config = dict(
    head_dim=32,
    vocab_size=1024,
    attn_scale=0.177,
    init_std_up=0.0248,
    optimizer='soap_variant',
    lr_mult_o=1.16,
    beta1=0.95,
    warmup_steps=200,
    decay_fraction=0.391,
    train_tokens=234100000,
)
Each number is 500 + 50 x the weight over its row's rms, rounded and kept within 0 to 999. Layers, rows and columns count from 0. Numbers have three digits each. The size before them is the row's rms in percent of the matrix's.

# down: layer 3 MLP down (transposed), 768x192, rms 0.336, rows 585-713, columns 96-143
# up: layer 3 MLP up, 768x192, rms 0.346, rows 586-713, columns 96-143
down585 109:446531464515446594525525481434413482501483528498467454439420501571491485471502488432373537474438478540443612491466532519558560558441432427510474
up586 110:405514454366535460498478438502438514505481450591475510430494602582470441531423559466490538529534378529540450580530512580468412604487546450412492
down586 105:486529569594451476482491523422432510524508565458444528547478445555470560550461531588430481546411539507488597517459454499492549470558451491494597
up587 087:460480490574525388469571420527530531587448516492533442427445398547540569472476421421433451489519425497518456491519420554493497479423505415470493
down587 085:446472618463502457562422492536504461383454460394499443573558527498524524481515531530542470515448401441552485483455532563415552544507549502505497
up588 102:453497606623482501548519506535600475511556667634497620517498503477511551504567546576477465472600373512450536537470537535402525524556544470491523
down588 099:428592542556511513432530586481457475508424458483475504622467488465526418543536452496474628511424383464442514499400488415506429496510529434479463
up589 116:570449532529460411514557452492574523492448384496533496452412503427485585480423526506529408557409465572572466545623425440518483446551547541493466
down589 103:427525492518429522504476572487470406452537521527471462474561468569569468504547525455487525494555534434376497429351592573548481497513430523527496
up590 089:584471408427486521557489518529484511412551507503570545524503460533440478487403458533482480511434489486522456535568483503450487421498546585524516
down590 097:412508494566489538496556517499440481499459496503452567516496529552450561428554516472597495509469527547528418520541482494544522564502486548539497
up591 099:551482523593409527504472511559583500471524485466459508523499404512458479511529491486574517470499604471534493538456463448406429550507664458500567
down591 108:431482442480467445492540491361494551534509554467448454451464478397467512533480576430515538495479588450442560586411492564410575486546464469539443
up592 104:460523413544434500515370455506529497565481449501512401556418514468490440409558506544515431528448453563484521414496462465508517527515529474445593
down592 101:526566572582506481415542483541422496410508602533524447460560551455451463487522450503398525435558551439540416536513458519535476576476511530552529
up593 106:577493552517518578511487457527444440539513538575473523348558608445521537430505449516510513536504537454505464529554495542424476551492440514507481
down593 101:514509484457451501557510504452610429500520528528612469520407473525465504491421518484559553569507401547389484477461453476461567485493587587591474
up594 095:580491512547489576480485477521440498432493539510522517505486500482470486409570482489503370331506416551557445518503459479461482441550461559455488
down594 099:557461462493597463485486434473534425414541570509589555445544538518610492417529469525518526479518446496511444521462421389539443478512533440443437
up595 102:460352557443536501502564473537487480421448490653422502507499533525454501525508486472479480398568467573464534467539547537493435469467439545506524
down595 099:412543568522452535452485555518501554545541452476514485511503550515488536591436488557516528476453467491498547488506430468586471493418450510451543
up596 096:483535452495453375493500554537400425509469528499391547533514373543540488435483500508508540531519528575422539415523559503499460528488458575502451
down596 102:488542526434548427518478532515507539456447452563541594554540513510468495479439526398488472480542484558504535456447479524479478517473429471486517
up597 112:519528413532570530577576390529579554520378570493503436503482547542514436529447425521477450440504532483435487503539458447446497462498479531475480
down597 115:448526578528474449543523479428514541389462518543530488495427480405450527526526575450486477528408486458400563573441492517494525528451418472447544
up598 096:577532615535468482559530455531475466453459445506458419556488536529485555496558532560487484505509467545518434452572492414524568422534493607405380
down598 102:488533478498438504536483523383455547529521465520563384559496415509571488533471504568399520547537529467533559439537452563480519543498552474583489
up599 068:464549549530524552468508443511426526528376576462547528517453441503537462488536487507474452431549485432448506575511503489484512467328505482517460
down599 078:537455521454516484518458445587455506441531507464493535482426578435441294437579513577505493509494440521428426538480389391479495480522515510449471
up600 106:508397464525526483526494433493427551436525514519492573471497562501424519521550485492459484493495534416435461512472483473474492475581483520397469
down600 095:451537556529443484472556459426463405547500454459509520534415495447451526457507509424502522468529541496405512549531505533461483537438534499580535
up601 098:457545473505528549530442479560436585515484491525463474543512453536501556529468526499482435476508507502436516573532501504529528471492540452467537
down601 097:487569461489419482542499577539482510432461581476529521503521406573434551513549429515482427486518486402424453501471548458421550520553552423448497
up602 096:472508551568363567460484524502544402406481603480459551551521470448529455379412557525586503501544451575521478504461459461536511466443472473502538
down602 097:524470446495455558508521588486448488525583534500536451494517540439513567480560515494443495490429450490514511413493619601542413519466494551498596
up603 105:493414479542443460501535437467458528501458481496537416607515508426536532417535478466484576475446560430489525505486413524438446501548556539519486
down603 105:398463643523572411542425508390526517568456486535473518467452455473398493523480497446511473453489545508528498543476451527440489509501473499535503
up604 101:463467540422444474407515496599502450439473490548411531463482556489465466560463490516516566535539461582419560613477526536513441534432507518546524
down604 100:538546490518558451480525476471611543474425588547519515533588555359552479535463440451558526533548426523576499492441521569513493549519469421498580
up605 102:547516508523522518452438517606488513497479491437478424447393414498407504442485522411527578455511488487445520484445455534460526486573458480594464
down605 104:457443537541557532535436519543540462530498555552596538451427388430460457472574511466520487480470495502559420476510458505559429616531533517474549
up606 099:427420504522528472521490462582554464499524538474461452510503528393558397527598512558538469414543445505537415461431490431476522560476485450508487
down606 099:470470394448548560443420511446474558476564450450467405450475483517415492543437457528458539529441470491570546505512489570454475496500620529542461
up607 089:568503463580644555510477475497516497487505457531471428491520555433566490490556500494460522485416483410466576445537517521578474472543445491484470
down607 085:566532538420502479540478547475468459546557483558608419440455399555490488510454577506539596422567438560534482469506541544478461554482524494520518
up608 094:537487538410474441446556565503466531454489566527526523432444490538471507471481527473570566538530567568538562510496538572467424541478423490553552
down608 108:444536495496474542489480438588528455570439650575478525540484503470485505616487484492477520533525504531603457500451495519628430450502517432431454
up609 093:511574548520515559472489583559511483589473463384444460495519531568507479488400451501512514574479477456450493489432546478457431507409545476466478
down609 087:417489519478499493511592463473530527437627590490529496545509480477502537483591527549523565403415535564375570405532542426410575484388502462601462
up610 102:536443515550558514434499568591530466445600456590510515463642472452424571495477499435587540416499508476619542496516549482500489497487484564469478
down610 106:512510387505515575524497521476479548540454438443450472427476603474515443516522573512537566481464453550483499608450428467493515573494595570571530
up611 111:534497519460524481539507412554477491539462540554489542455482370494515415558646440450490560431507473574500433555489443503453496469484469551494539
down611 111:556524399455508510494433609573541462475505479576453487552504401547539465513448421461477521565582460443632506486461433506459488483550456542511471
up612 113:454537553491432515522540462525533463558514481528514498493462598510526552395530481551507508425603488467391466554517551394486582523543476536450530
down612 107:446462544480476508495573598600606438506481517459580479471578566593526511571468482582479539413464502455523428486498462501471467425594544488531523
up613 100:487511517519413522493507431500513473494448519537544484448523525384557582456558404451454544525507586543521484496480507588500496562518538510491463
down613 101:480518514435535455543394551482390465467521501509565486482525513491434517553475550430518591518487553505534481498580531499506521558552504386503434
up614 098:485502603542443509535557473551374508488520526438504498537554493442492480594435508461412398558532476520465542436460473517466493467485541508490468
down614 109:508544447572518520533517525476499519495478507421481444480446463483530575532466538471513509450570490464359547511453603433469467468512490454489505
up615 104:528608602550466501540623492533521511495551444469551590482417572475497364438536511473527481441417531432592506499483570493496511482488523514477513
down615 103:432547465490538441549530467444449441613414577542466443544567432542428567486483489506560491481518487468479499441603585470443468532533564473517544
up616 098:545541460475542504593538584517521460444522460515517469477547498540442478429403546436496448546482533536534438408597561584478392476553446472527513
down616 095:471593496488564457565550537560473509563451604503453472506540523489446495579464531521549565497618551567492414565475515418594503568499545521603423
up617 114:587558501452388494410462446466441500536413487475537482503500534509442512469481504522524503558506505466450570422564492476509473431436472515476502
down617 107:467575459524507553455495547455558489437564491494583491516507572567593452505500519442425485480540453444583517497577444456471462482535529521529454
up618 093:488546552437437401527457506532501440460458517429460493477388353466502521574499497505515493470409551452459553555529483541538557638488509642493480
down618 099:513499527563384466533573439469456423513556422509558468487624551487541568440429454478554571402554535492475482453430442425404474361466433420533497
up619 101:458468487417602473480467541545461486519404496495500458504497483590561556460596490401374457489495449447540521519484481440477502485526554498578458
down619 100:514540543501448471433524478472461551545469552570467486466457476486487456502532558472525466514409540551504545512531452437546510522477555522455484
up620 097:584472497427455528399641491517516497478496457444530524393478566588470505417495462456527567460493600498569573531465519476470405525493510501512565
down620 100:392465485550587459506463543455505514433492449514535428599555494475387444594440487570451490598583469442527578515554470572506550490475496475485482
up621 114:556512542524405568516513503500445421467460367449523519506405519407513520405587474463585533456538451472419469513591502441439442500553498523500514
down621 100:543457479522454365524458557420536538405557524516512441557413500459535402622512542452555498572395487474551526550496454519582485521400523431489514
up622 098:510544550530444445399575476487482569550445528461413432517532550443487453462504488442495458461482551437541536545575525497534478499447501446522509
down622 102:428496492533566647519578578496541477501506459468468496522537510408485465602459521485477586517480611527467476471566497473497454522465516506480489
up623 094:441502617497573467514457570561488525513460611485509543501477542424608476474613445494484505540498514550456514485487380565453503490594526568529540
down623 095:469532517482497486556545452553410455577467481575602468427523470497536532557469500465542509488498549483521562444458516578481541569431446513495493
up624 092:514487491500468519474495439460494469504443519515421527429514480489416407499563489607457489536527564512438526541507409575448505539574519493513515
down624 100:602554542474438506491521491462522491562515492539496505481529532481467430526551522522412500482445462438547545447542499552487427536499514446592519
up625 106:581490491517495503501498437537496513467519405578483490464567508507555475571514410469509511491578472544401501554385527516585440493541491575560488
down625 102:463495519531505560480425520555491506581516530539509553527492478389426565424596518461492562567475479543493456535493501564526482487486586431372570
up626 087:548453532491549585474408518649520507505463586531490495520509453510475403502415473549496612474575495487497568571534444571541513514517456500571501
down626 080:518462580452474475531558567460549473499439539513469465468468423444441493531469555495523510476482510496460448416486456527509521513469497410414529
up627 102:543449457504491511549486482513526507526444511439532607483514460511455527475562573591592460466439450566518512494501565415441605498528477532562526
down627 101:506505487518546371473489578515535474430525448566528451608435508501518490455521523490513547443484523378566606578533466502530595440570384497515555
up628 091:566583498445509558425529380490405422518607494525439588433499465477489449476551484453495439590575449487525494472469475524433508574621597452429452
down628 089:505480559543550548601418477525406541544448469460481509536412527552564443506472508457535518450477497581473542482517415550593536511606594423494506
up629 083:470467415640545491392510537544458579559539500478532531490493453499468449524470538508438488578531458464581465463534519481454495531571521439528440
down629 093:518555535405439477559467606482539442509442519531581495528551549488549458492525454501520435411377470514396529475448587506507458571467447522447569
up630 109:492480466459519514475597511484556537531533518557529509456425546472405455505488608530574549440467503515541472483399551559505502517496517507392526
down630 099:538470522466489468546436591451515401428507510465531482488459540585478519478491526410510428631464551522404519516511464521490593458495506462512520
up631 103:575492518442571448521462449420542527394441528529525504518523506488456474554486461546537441500561503527486452468446441503545477514420537492437606
down631 090:501458471524554555569591565559544419595463444467437510525526524521473511502502461504437467540499504438465481555439574462613507474490572498492420
up632 099:549494445417596507452510572545481544510536502424423495426513483452479461605482532445549509494546447536428501481559611509422443462467552497458535
down632 109:543565489506642405466471501457579616524501607592506413509524460515499439583519532501580453482512452475490519509493492449572483502442424552442513
up633 101:436488476468425504473448528537507630494345501518447513451479548542545527440583473421423514512526427490597517485499455460461505489532498538462542
down633 093:477400433565501473580454566417507477484525458487560522467545517490437562431410516507486454478435430548499467538508570473432449488522513399590475
up634 098:530626543491449516442480507495411504540411565488548555509551561584554431562461525431565439518580489463545538523524558444431433488558525551458504
down634 115:497433608532416547492457533548531437547512481522448545520498486524580502515560498467495510484509569575533480454476436428493534504578428614416627
up635 111:547438376528532547512471539422431509528500455541485548583552534428456438525540408532536547525404537501480565495467550501544520511511458582530455
down635 099:416547495557548436546497489423475578406521545509473545515579587508480518555512589546459533523534398589479425548484477431574498489495550469514579
up636 103:523496529526483534445477517502465456558572514474391484490445407545423495535505530590535431433447469463520609517584539522550569594485635563504526
down636 103:460571456512522445494505480491473435591552494575466538505414482490506476491511418558494468504511559552381444546407628506565489521519481456376554
up637 098:466515502596543494583395445513453505505488442553484506474535449439480598513598529486445465485432429476393440490576580471486472502519422480518531
down637 092:478498552510428432484468513496502435363491609521478428472465493407491545502517560490520534648494541560484543505500508414555524471441530516459496
up638 095:437534421649578602539431431596483503518423473514536486474608510491627472495458457515537489499523548517496467574453462414506476507605454434510511
down638 085:542492519436470386476521436451572513458546480527520480510384467487378583492437527432537510470507490523519531467505518483449501523393439496497391
up639 112:475585459488507432452523513448453498547511436416557605535478464518522491489548618559574474436469560536538510480402531540476494453542551493491474
down639 113:461557452524480490520411498568413483508448433460542465628432448538504569409583530525563415384541466476479459530522592554520527435483449451463514
up640 102:515478521435418525484505491584479502529484440394447455467430551461479556445526476572493427562420515598420558520512521486481496493448535416583469
down640 103:479598558489517513563506452412406537518407565471493511384502486564433520421496501579502524518499525523381476386480567520493539463527511547404513
up641 101:491438482590525528495527515593603490582460471539471508458479521522546495590570566590471516483557520564458469480505488573485512555543486464489513
down641 104:473555503520530493474501495510444510537569514544473439446537465545503490591506600442481519614491522422510468480519557541586519568517485453498548
up642 095:447536525475440456464487542514478539519531498545395590520476584577492525486517494461494435530509457491414554475486538517470476449550545544466504
down642 102:538480574499524500481489510482466509473571515452442475555563457598455540481430441468426476529456503560511456538573548426521466489433514444536477
up643 096:544495544442555433450390433544526525583460472467464464458586523458540538538487432446510503498608586619524517489417499555539546396512527457452446
down643 102:512502482651462514504515528563464536470461494513556550575538618476530500385514559518467535471494521496434594513395487503506604566618496600510480
up644 100:393508552507512584452439516532530492598501431589442564523581470602504471460540420591451514453533507423593399488569476472488478500495634481497569
down644 112:512469485475604455598485477528547478535495490517503502519399440448425385538465506457512374478469482491552512486538530512516484512481458479480533
up645 102:466505473498582408514528549550479546422539554558548498479490509567493484512489484470495445527415438551537583457519430495489531443529522399456484
down645 114:496512498486495481525455550596415484421559592439508545495519473527524507540462533517557511470457492546543434531494491529461498519510555467494462
up646 097:541528517431444537505533418544499567515425493381476456516345486556496511549445474464479489563507584560596515500434515504528515440438548598552551
down646 089:484367420559498535491569537391555469451473547500510503538558456493506506576475511568417507564513540466483507532509527557425471501484485572488575
up647 107:537519498501551548498546496497481472450574453399531515454503501446539564528503496513531423489452506492430537519408553475453577521420517565490577
down647 106:527427469573583476491466554386547502427499569454556432583525476464420514521524518500480500487529505478538529496562470496477513534597559450544450
up648 107:474513518528413529512445412527494567523493499619456506483533526501533499574431450517450466501508489520500577487401426509479476434591435476491473
down648 082:481551469474471488547487511375479479585521520398519453498501340562420474486458389504487545512449466437536439578568544470522454460570523423397603
up649 104:480475557506478466565533449486524521556582528456518500533436501447500477463561448475559553552447510588492425484499456400502372459404411496416525
down649 107:487454531475466555494527547515534523496500469484548449585655613520517530593536504550472567490519540512474430517542474555498534475505554549520480
up650 094:536475448484505480474593433543549471388518502473604546496458442593442406571456577480459539488453564504524534552499451536602526464472469538459520
down650 102:518458469483491491508489497499485504538496562526530506466599523517378538450537451578573441453502507490445472477608604466419480555519602484416481
up651 090:489533547423419472548549577520425416442511521576535432485416558546512501552526527500447513455443528507521475493518467586568492481483550560504515
down651 074:519466541425495460531434575430501469511548543433446527508549482465396468409389562494553521509520506600523492533476582559324516395453496539517493
up652 103:442475470597559461460472522448535531475480463474446502403531490549538505410491499487444439532503556426582532534582376435607494523588520536482474
down652 094:522555480499473511552589498465546497486560450472418354507487525488536482378547527518444515457544522545479481545446493443497464460483456474594497
up653 100:552432498453532457391476462511571557517557558483471492457547581547456517539563537443525539536418611522541506494438438460538494525579477513602596
down653 106:432468497450478462552457548623457494496486467499538562518516676519568444538486451520593466453500510455594500487462525470441511429500533562492515
up654 079:434469484582443493478530516580468594555515536573483478499486437422503461508439558602540509489552588445566503510506538544467553558485507419508581
down654 094:521450453502482486540559537444486508472619539595537529427512469409466523593434431548508512472515442467629500648438465484490466534497427486504472
up655 106:570587578590491486478536546556619397407502507477462477553533470510589550499432429565447477476496510494435468416544388395539478420435465473456485
down655 099:501465441514464549452543427468375591520485400549418468570480486516488505501480494547514494497421568478461499537543459539489575508572426570491477
up656 105:567457599483554514563481389465540449545454480441418563582528481497437539544569434576537479591583447468434499474548480532572521550469619506527517
down656 103:532450401503408546506457534417472460506550492553563453474537442455423503478440480372445553513507526447637526429473540598471453461500499510508510
up657 085:492506449475612519350460463608487476474410505457518538448470444453520475626462600517502455588423597523540488559503425578387429488438482542538511
down657 097:505543567573416488605553471463466522568530498559485475495510486394449595424599473461437537448561576539408476505552554497545499563516423490531563
up658 110:478514455531561615549556501442425523530505370463565567519529558481516496546494552466412413512491487483592452482467437500542399511561565546524444
down658 106:520582567493470479480518436550463437470540516482479573491402520529447492493544470454503511482432503454492497486495592544526424518420435534497555
up659 102:406511444531441450471488466505449483578533481553418440502467485609513510535483443516511536470419450498565444505452484432471450440482603445497523
down659 102:531467434517477474514445437424458476495463522581529496500574519438564520401412468436528475555560529476583578520532426432430501508482506484439472
up660 096:468576476488489452530503477505557495486504542413482570487502436472481440556500520407527590535460452531615427569486482515489524435464582521490519
down660 098:536511511509491550431529490540432499572489492436548468565564529493452476504474439463521492501606503517451491488651470451475543539483639487580476
up661 098:556526511501453531448461556448541513455496542456480658520563502537587513500571509442499410530523389461565544495532481479507454501474524436555565
down661 100:517564445632471507577451527523487447422557467523526523564536502557472565582486461425450538481513465490423614507518464408501518452523413603542501
up662 101:549495540384531542505476518509518390381520532498504557417474543519575520469512490545512540528434424498480451474482569527440488476542523587441650
down662 099:526563436540443521539454541499500574554484364426531489507516507525640480564482506482396583535523536475497467553433535488602428454501448447565482
up663 096:589514532463540510481521466552495534551511473616525520570521485549544503423503487540487473517461494417491552511574446470544491489534535456580562
down663 100:485508541537454539524600495446461433561431496480517566424454435450415498413565533452619498498407484477510438559465594505376549510488478477484420
up664 100:567487533533483473486487425489484517487385462457562490450419450422507521502454559575550481502500449529582442428445459507450473523411604508518614
down664 100:493427477493536473500543512458521472532533585468462505499496539522577547489448478519529473541442555420441483496463455482512402498471457435555511
up665 089:414410476603544562530484534514501562564410543444501505417582505501547503430491481539478450476504462556503525475446497469483457440564568504514489
down665 098:482513508490563480601421510394569483426399468522557505496484480524535491491501566500448537644448475417475601497440564552495520443452551494450492
up666 097:546525526634442552529497460512458529536412478502425563458525495415544485451528550510524531453618499529555561424492500505416600537544419444469560
down666 090:479531580599511556457545478487510485503530615472500452508455546492479489491529439518424488462435370579476541505514459508538545519454533478519470
up667 106:575493456505579463489467573466474465564409521459451445464452486436457442559425537500581493474491468572487531486500487489516454465518462486480506
down667 108:501510433571450452505542525551537485574472501461494504557483578364610456428499505483441528543516483450537548425481508548568517517505512557518453
up668 106:479606421482443551510534512474530588479566494457586557481488432530534433560443594472510575436476482546520549537495549482523377522520520443499474
down668 108:493520505571584466423596555532529520482540476482432456619462513571481584376488435571528414485483542481503513497620496571493524474497491486517562
up669 089:528500534504527512535475586490479520528370516471438534531463469537525439458567436455484481588487580409569482555521439551525332457602554396476558
down669 096:516491475517555467480470512443437387469462414495538470522455482494478547600527524520500537556474452532476505508553541519463521497474411557489493
up670 092:532482486495494634467562504479580548504505553596470481504454521507461485410446462520507470440610394501454476578447508453533461480475436438549524
down670 097:547518494447472565490483533450492460458442512519576470417522459487586537492432530473578511455475547487541521596402565477464412490464510496505533
up671 090:396522483403541463486487493475529481560506496490478538476465489463497569412441615524449445475618539455494512507516488621590542499516559528540366
down671 091:487488526563445558517504518486481504413511481459502526502553455473409465579465457518510602553511414458456497528428509456501599494455525578539440
up672 102:539464487542526467540516525564562410574599512531448520486575584516434495592443546455458493421471546478474467459558513473502471502458490551483442
down672 110:554555400539468580581487484556455471510480481470624510491486465527543515471477537437553447501439583468472557519423510509481469521476478503485528
up673 106:506450430527539453495512490573470500481493535470512555475486473465430540586426578503561433492462456446590467539492478496443439533554428554540453
down673 117:468510534495552449508496458565452505626426467462472440465563434367427537581544550596496564564469578544546474583576558434463461506466432537577478
up674 093:530484482571522485525495555531535574574422506488614520513402411441495487510500524539542461455473531485487548506469436482513505496410504530365388
down674 097:522553617552468493449503395617449435510480470488478506408608429535538484442542470476511478456505478530486493550427552481462522527511417497512510
up675 104:511600509461492473539384511576502601498398441469458499453564479484513416553552523537532520464521428556471554485559470548460499507427481459550467
down675 106:445555593515492519514447456511542517490457487530593461504549473488474430547560504470422452414530531548629448586542517469531524517522500435502453
up676 110:536435535465520487442516542494474554539525668406483528499469549467506430559540408559537466472502545586446547463394471448536526468509450569512402
down676 106:422524526494432523499555676434546534542514503550519508435457487507523523436526480571526586460476500515561424481509427434536508512530498546420487
up677 084:415531513540487558504435548482475484526469494356498530471451477459579524420511463451519515474567487518551599517489480474446499562523556450452543
down677 090:487510556526552428498557463497403553460506493516430381504480451484506516568528485541554574494461547476519503477618385583524475467506487500522532
up678 100:462482485505550514470518548451531471481560587468488395499506488478491461477505562557554390378470491492469474476498565496610535435433530467501572
down678 106:489566586438509499508504514469595490558422464515578565521560497474538533511559511579466463516533502493492550472526483589430540579436547583567435
up679 103:461416450483578519467594557441462547481538501464536563518530582536475469421442590414473488495407467527510398419512540492487411563465513544503544
down679 105:468530522495588463489521487515568480536495516528548543493408453474540483511484394452534493490514494555474528575498442534495475484450571437527531
up680 102:503562476469575487419461539499469527488391424449464532482447533452577481467469558498519515542505450455460533566537519482502497453577547497482491
down680 108:590529502422483537458510545478491569471496594605452480468494570552575467580513453539484450501560486537524536607527488592492442483542545546492502
up681 101:542475558473487523480523456489503450484548607446457533502455519416531538499566602540599397476445483509522493495455447502481468474512500506460457
down681 100:550490436494558489482523510437513529425512560481531498531465575486488515554472408489490496537492423497409474495515513519490497477490559482589589
up682 094:569508524494472585559492455541425592489513500539428540470489504504531589567529497600528446525487529485436488491474436602551501485485491532507502
down682 105:472477460500506447549527543502544479487416530566542485522604523521494462506464585585516472457447483536484408514526535489538487493487511543496562
up683 119:482516657574490531601566448533489511501597435503448545479491452518486647488572435407508576443614536565395511526458523562441503532479553442447537
down683 114:490532501538578494506480540578401468520462513457459575455493467506458474413454426455470506539470365387430448560521542421532490520491522431530515
up684 100:491512553448483511459555539519452496483448523498536544443578539540525554376486469545593522573473508599506491504565491488454578505553530584503544
down684 106:463531544480505496466566590470485458484468505466542426477578445567520486391559492519495500410471415537515494504500477559453489506516464516529581
up685 108:437579546547430478466491442522452444516484572488469552480472467542540541488505629505609547557445603630533392442441545529552507462578448500495554
down685 099:432432461467440442508375552566490487466545566463437462495533524584539526510451563453452492521500460456505512471447597541582512477469418508525585
up686 108:561502478498492532579493464505509540575491413442562503514493479555556539552492506396446549536489511516483465496547470492534548413535587472441444
down686 110:537470511495457516466526516543501459591482410497487400440518534518578459563472490384479461432534547451513535539541625390516471511559530520548458
up687 092:572466491482451516522508508423530484496487594429526528551469597418524494523418474461554434488550419540454499476542477436461450422461643436555503
down687 096:496463539478507536514467480472402431539438570487510498422411470589396504541498480536425511497502501526502374502451539583498422462500437483485592
up688 087:528484573446376558483447565571598558531459571491493523574544414445464511619543453621494425540540518545528490474430559474527553557516423509539509
down688 105:500508510588453464470469590490465432497498532593508469521517479534445461539435430502475515538475540449524579438506530545407546564471396426453559
up689 093:436496527396514433493552472584455491524473512488489464575530552540454389588549446520480374476434460553508505492420539467536566414389511475469508
down689 090:510474469594483585478458533400532509502471515496560573532589502549561512490481525459514659441535414511535528437543464448472457487465537549492433
up690 095:488493542505482527537500517466562507494473603561514433544495488499391545504411552499517426544472552472470527462555371462505489569577440495408626
down690 101:608479491556523470447501509437444512482522404487512519462488550395495445477551447474560525498469569454545471477505542492486535540392538591614527
up691 091:534494482481462493575465445664510573484402455486436490417504545482476652503542461523505519505519470513474494521517436555619493424551529504437581
down691 088:470463463536429553561448440412542464519542423460452511489503494516425484442456503566552547479437444493444547484477482515467487527543484463423482
up692 093:522458485570507497487606494547409539444543496458528622493545454425410451522502530507566530475505503415435424472493469429514546504471561478488559
down692 092:563486465527406485568506536462486380452439579573531479428474557498529453416399459498565508567568502555531524534502490497508491520499400536556487
up693 101:605433523448610541614509423576397553471478556597431578501573451431464451535594480486426537519407413440557439600454485484509412439455498576439424
down693 101:515516430467528555548575423526491526498545474480495573490543468497477505542560520486527471568465457422500446584480439541522499475454507570439426
up694 113:543550416530557459486492551506481606526538466475500496518552490479487501532492474477485446606558460572444483553439574608500512504488622442555530
down694 102:472401551499579575494567554442565532546519498486552498597522483516534517456412409520545525416537397503531485427507545496613529534523547463488499
up695 087:515486426436514448572497481545507398599473554445478489459451506444519527388437462469507457455541529490418540656451469526471449497561530476502496
down695 085:491499528516455477455556545567400551529472493615528487569566497442519488521593555514542529509495494451502510508536518462546563590500562521514479
up696 100:576547554455526547531434572475561464478489459428565622591462569522466392536432492421493491538369511551564418561456446532488491477520503488475459
down696 090:421465542469492430505474476400488552519446536476438504443396500562471516492545441462466516534542399475425390505503588486552561504446409462475467
up697 084:411480476506449469483497538491426622544500554430575483458538431554375433445535450498494467524572528429467539460536468544544536475523445502545588
down697 090:440487475413490400517537487503454557525584444481510463519570574422491440542491540541480575569527583438428474558540485495451605445536598484495479
up698 102:461485510559460483515617551499463494522500455429469506492473475492479467488433538505509410505460431516525499497494399552537515465525491450459527
down698 092:531544485493495461435592479439614546497434381494529412583512543573518511448534527510574517368498429533511386491409468497565471485431489568466502
up699 103:482514406546463584530480487584465474464510312472592577478440500467470579517544469440470451499576538571474517480510605592539551523443511536470557
down699 107:570605493474499496444472445491420535496521424527509420465492561546441615527513452490448524496567466443453471560551498630514588447532475616503337
up700 098:556509515448507504506562472458431516410452502409516524491559548498555495493452551511531557585529428533518416442479558489473530518504538470522487
down700 096:500558507522499429406567525536573492409533454562462431489468495470554457531580531501430521385569579507469457479515472516472517508452479438571541
up701 102:597457528608531457486502496565539490462467451442539571428561474413512501517475536453601503629523492458468469548608547523426426431485565499527515
down701 093:408456625522515537536395561458508516489483543458342512640513512559533498459549526559492532447452581514465487497469592502554531525591457532429469
up702 085:477524442457499507494464521538505538462454536474499502443543519543562573566494538516468481501580485384563418545597525474451430461535524559537579
down702 089:558526578520549505515513460493456521501470439471499558510470533420406431503456439434589592431515514530426529595405505532456600490516478431452462
up703 115:480547482479426514427466533459501488473537398450454525450544517445515463416551440506481530563518550547515488596526462577576509536664538565512461
down703 109:523536529481500506515446455448534422418498571542478522520476422489517473514454424520479520536453459357437570513522441441510502518536450452518474
up704 102:521516452509553534468448502535479544487550570488535545552513488570440434531565571497541438528550515531585523419489518500507481461465540638543527
down704 100:476510527475554390506617506406503493438398510523445490514532462428534513421502531482514557543427577534492538486554435485484532411487484402457601
up705 101:431460569433464557573460511513556538454507466502412519436453546508401507550482492519506500551503485427521481566555380454475472490476419505491532
down705 098:483505465424469595501447562472529413523511457451461521499467482444518471517548523569535514519533479455554493513495486509590449533519431402523498
up706 103:461448556524479519486558551537589510514539553657493443391432456454534516532427496498501540481467472408449453509579432586491487445467465536408501
down706 096:472566486584447517501457537487474518486495425512469621467449481594565509431581546495525469504524459442488499509546453589544455455450508432522502
up707 092:476454569489566549478506450585491550563520483440512520489573515431593464502471538515515506482434558500586526491475490579485544401549470478515466
down707 085:458478490543438531570513525390564535454576566491466475539537465435624551571485442470501578484522603517536426518479522480481494512470395437432474
up708 096:451442500473604460544516487573569540542516513557397490508529447479483529489401442514441537453529514407535462517569480434525413568465508565487553
down708 096:434475513473567456490583524463610526479495467478516551515485562514452634527495482459535441467516535499447490481522599588404484515511503522502401
up709 094:480499513501448595472554483488407502449476496572498461546466625495517506466477519565504514512545465502480431510486512405629573516525537542478512
down709 112:469452551524554497517480571497493506510515485376468501501396524538534451528455407463564512570554469443469472481542571368559474518496523450444474
up710 111:528523505532524533472518415536453575427421476502502544539531497530497586529366444477501552566419523453444485476540537526482447482539441507556403
down710 102:508435589510554555525430535482523493502496550475588585467540438456473480469473317507439513509527442531417473403474536506498491573530503366480449
up711 112:496463540385443519539450511436511515486497464600572479534507423479519457540496530593514542449462444529468449440551476459536477478460607498414498
down711 092:520512380636489440576537501516540492535484434337415511483495518491591533383414522545433517540533502441446527565474533597530526474503393448619531
up712 093:552425508549481543463471525482485532506534487508495536555520528501390480571477526552484530452529463605517505409522433474506554467571501629548479
down712 091:438481459497518481545519533461477488469477464492483531490559463545562559423621589514457576545449482508561568568519453488466542569481463444506492
up713 088:471480438535493501595506391492486493464426504495545449479577520562484556577446468573463479506516546500420468500463500492393554559499562524492549
down713 098:476486540509471457577399446454475512527500496466488450487417462494375471516561530489560446539528408550439491450599396579587419465434518453515556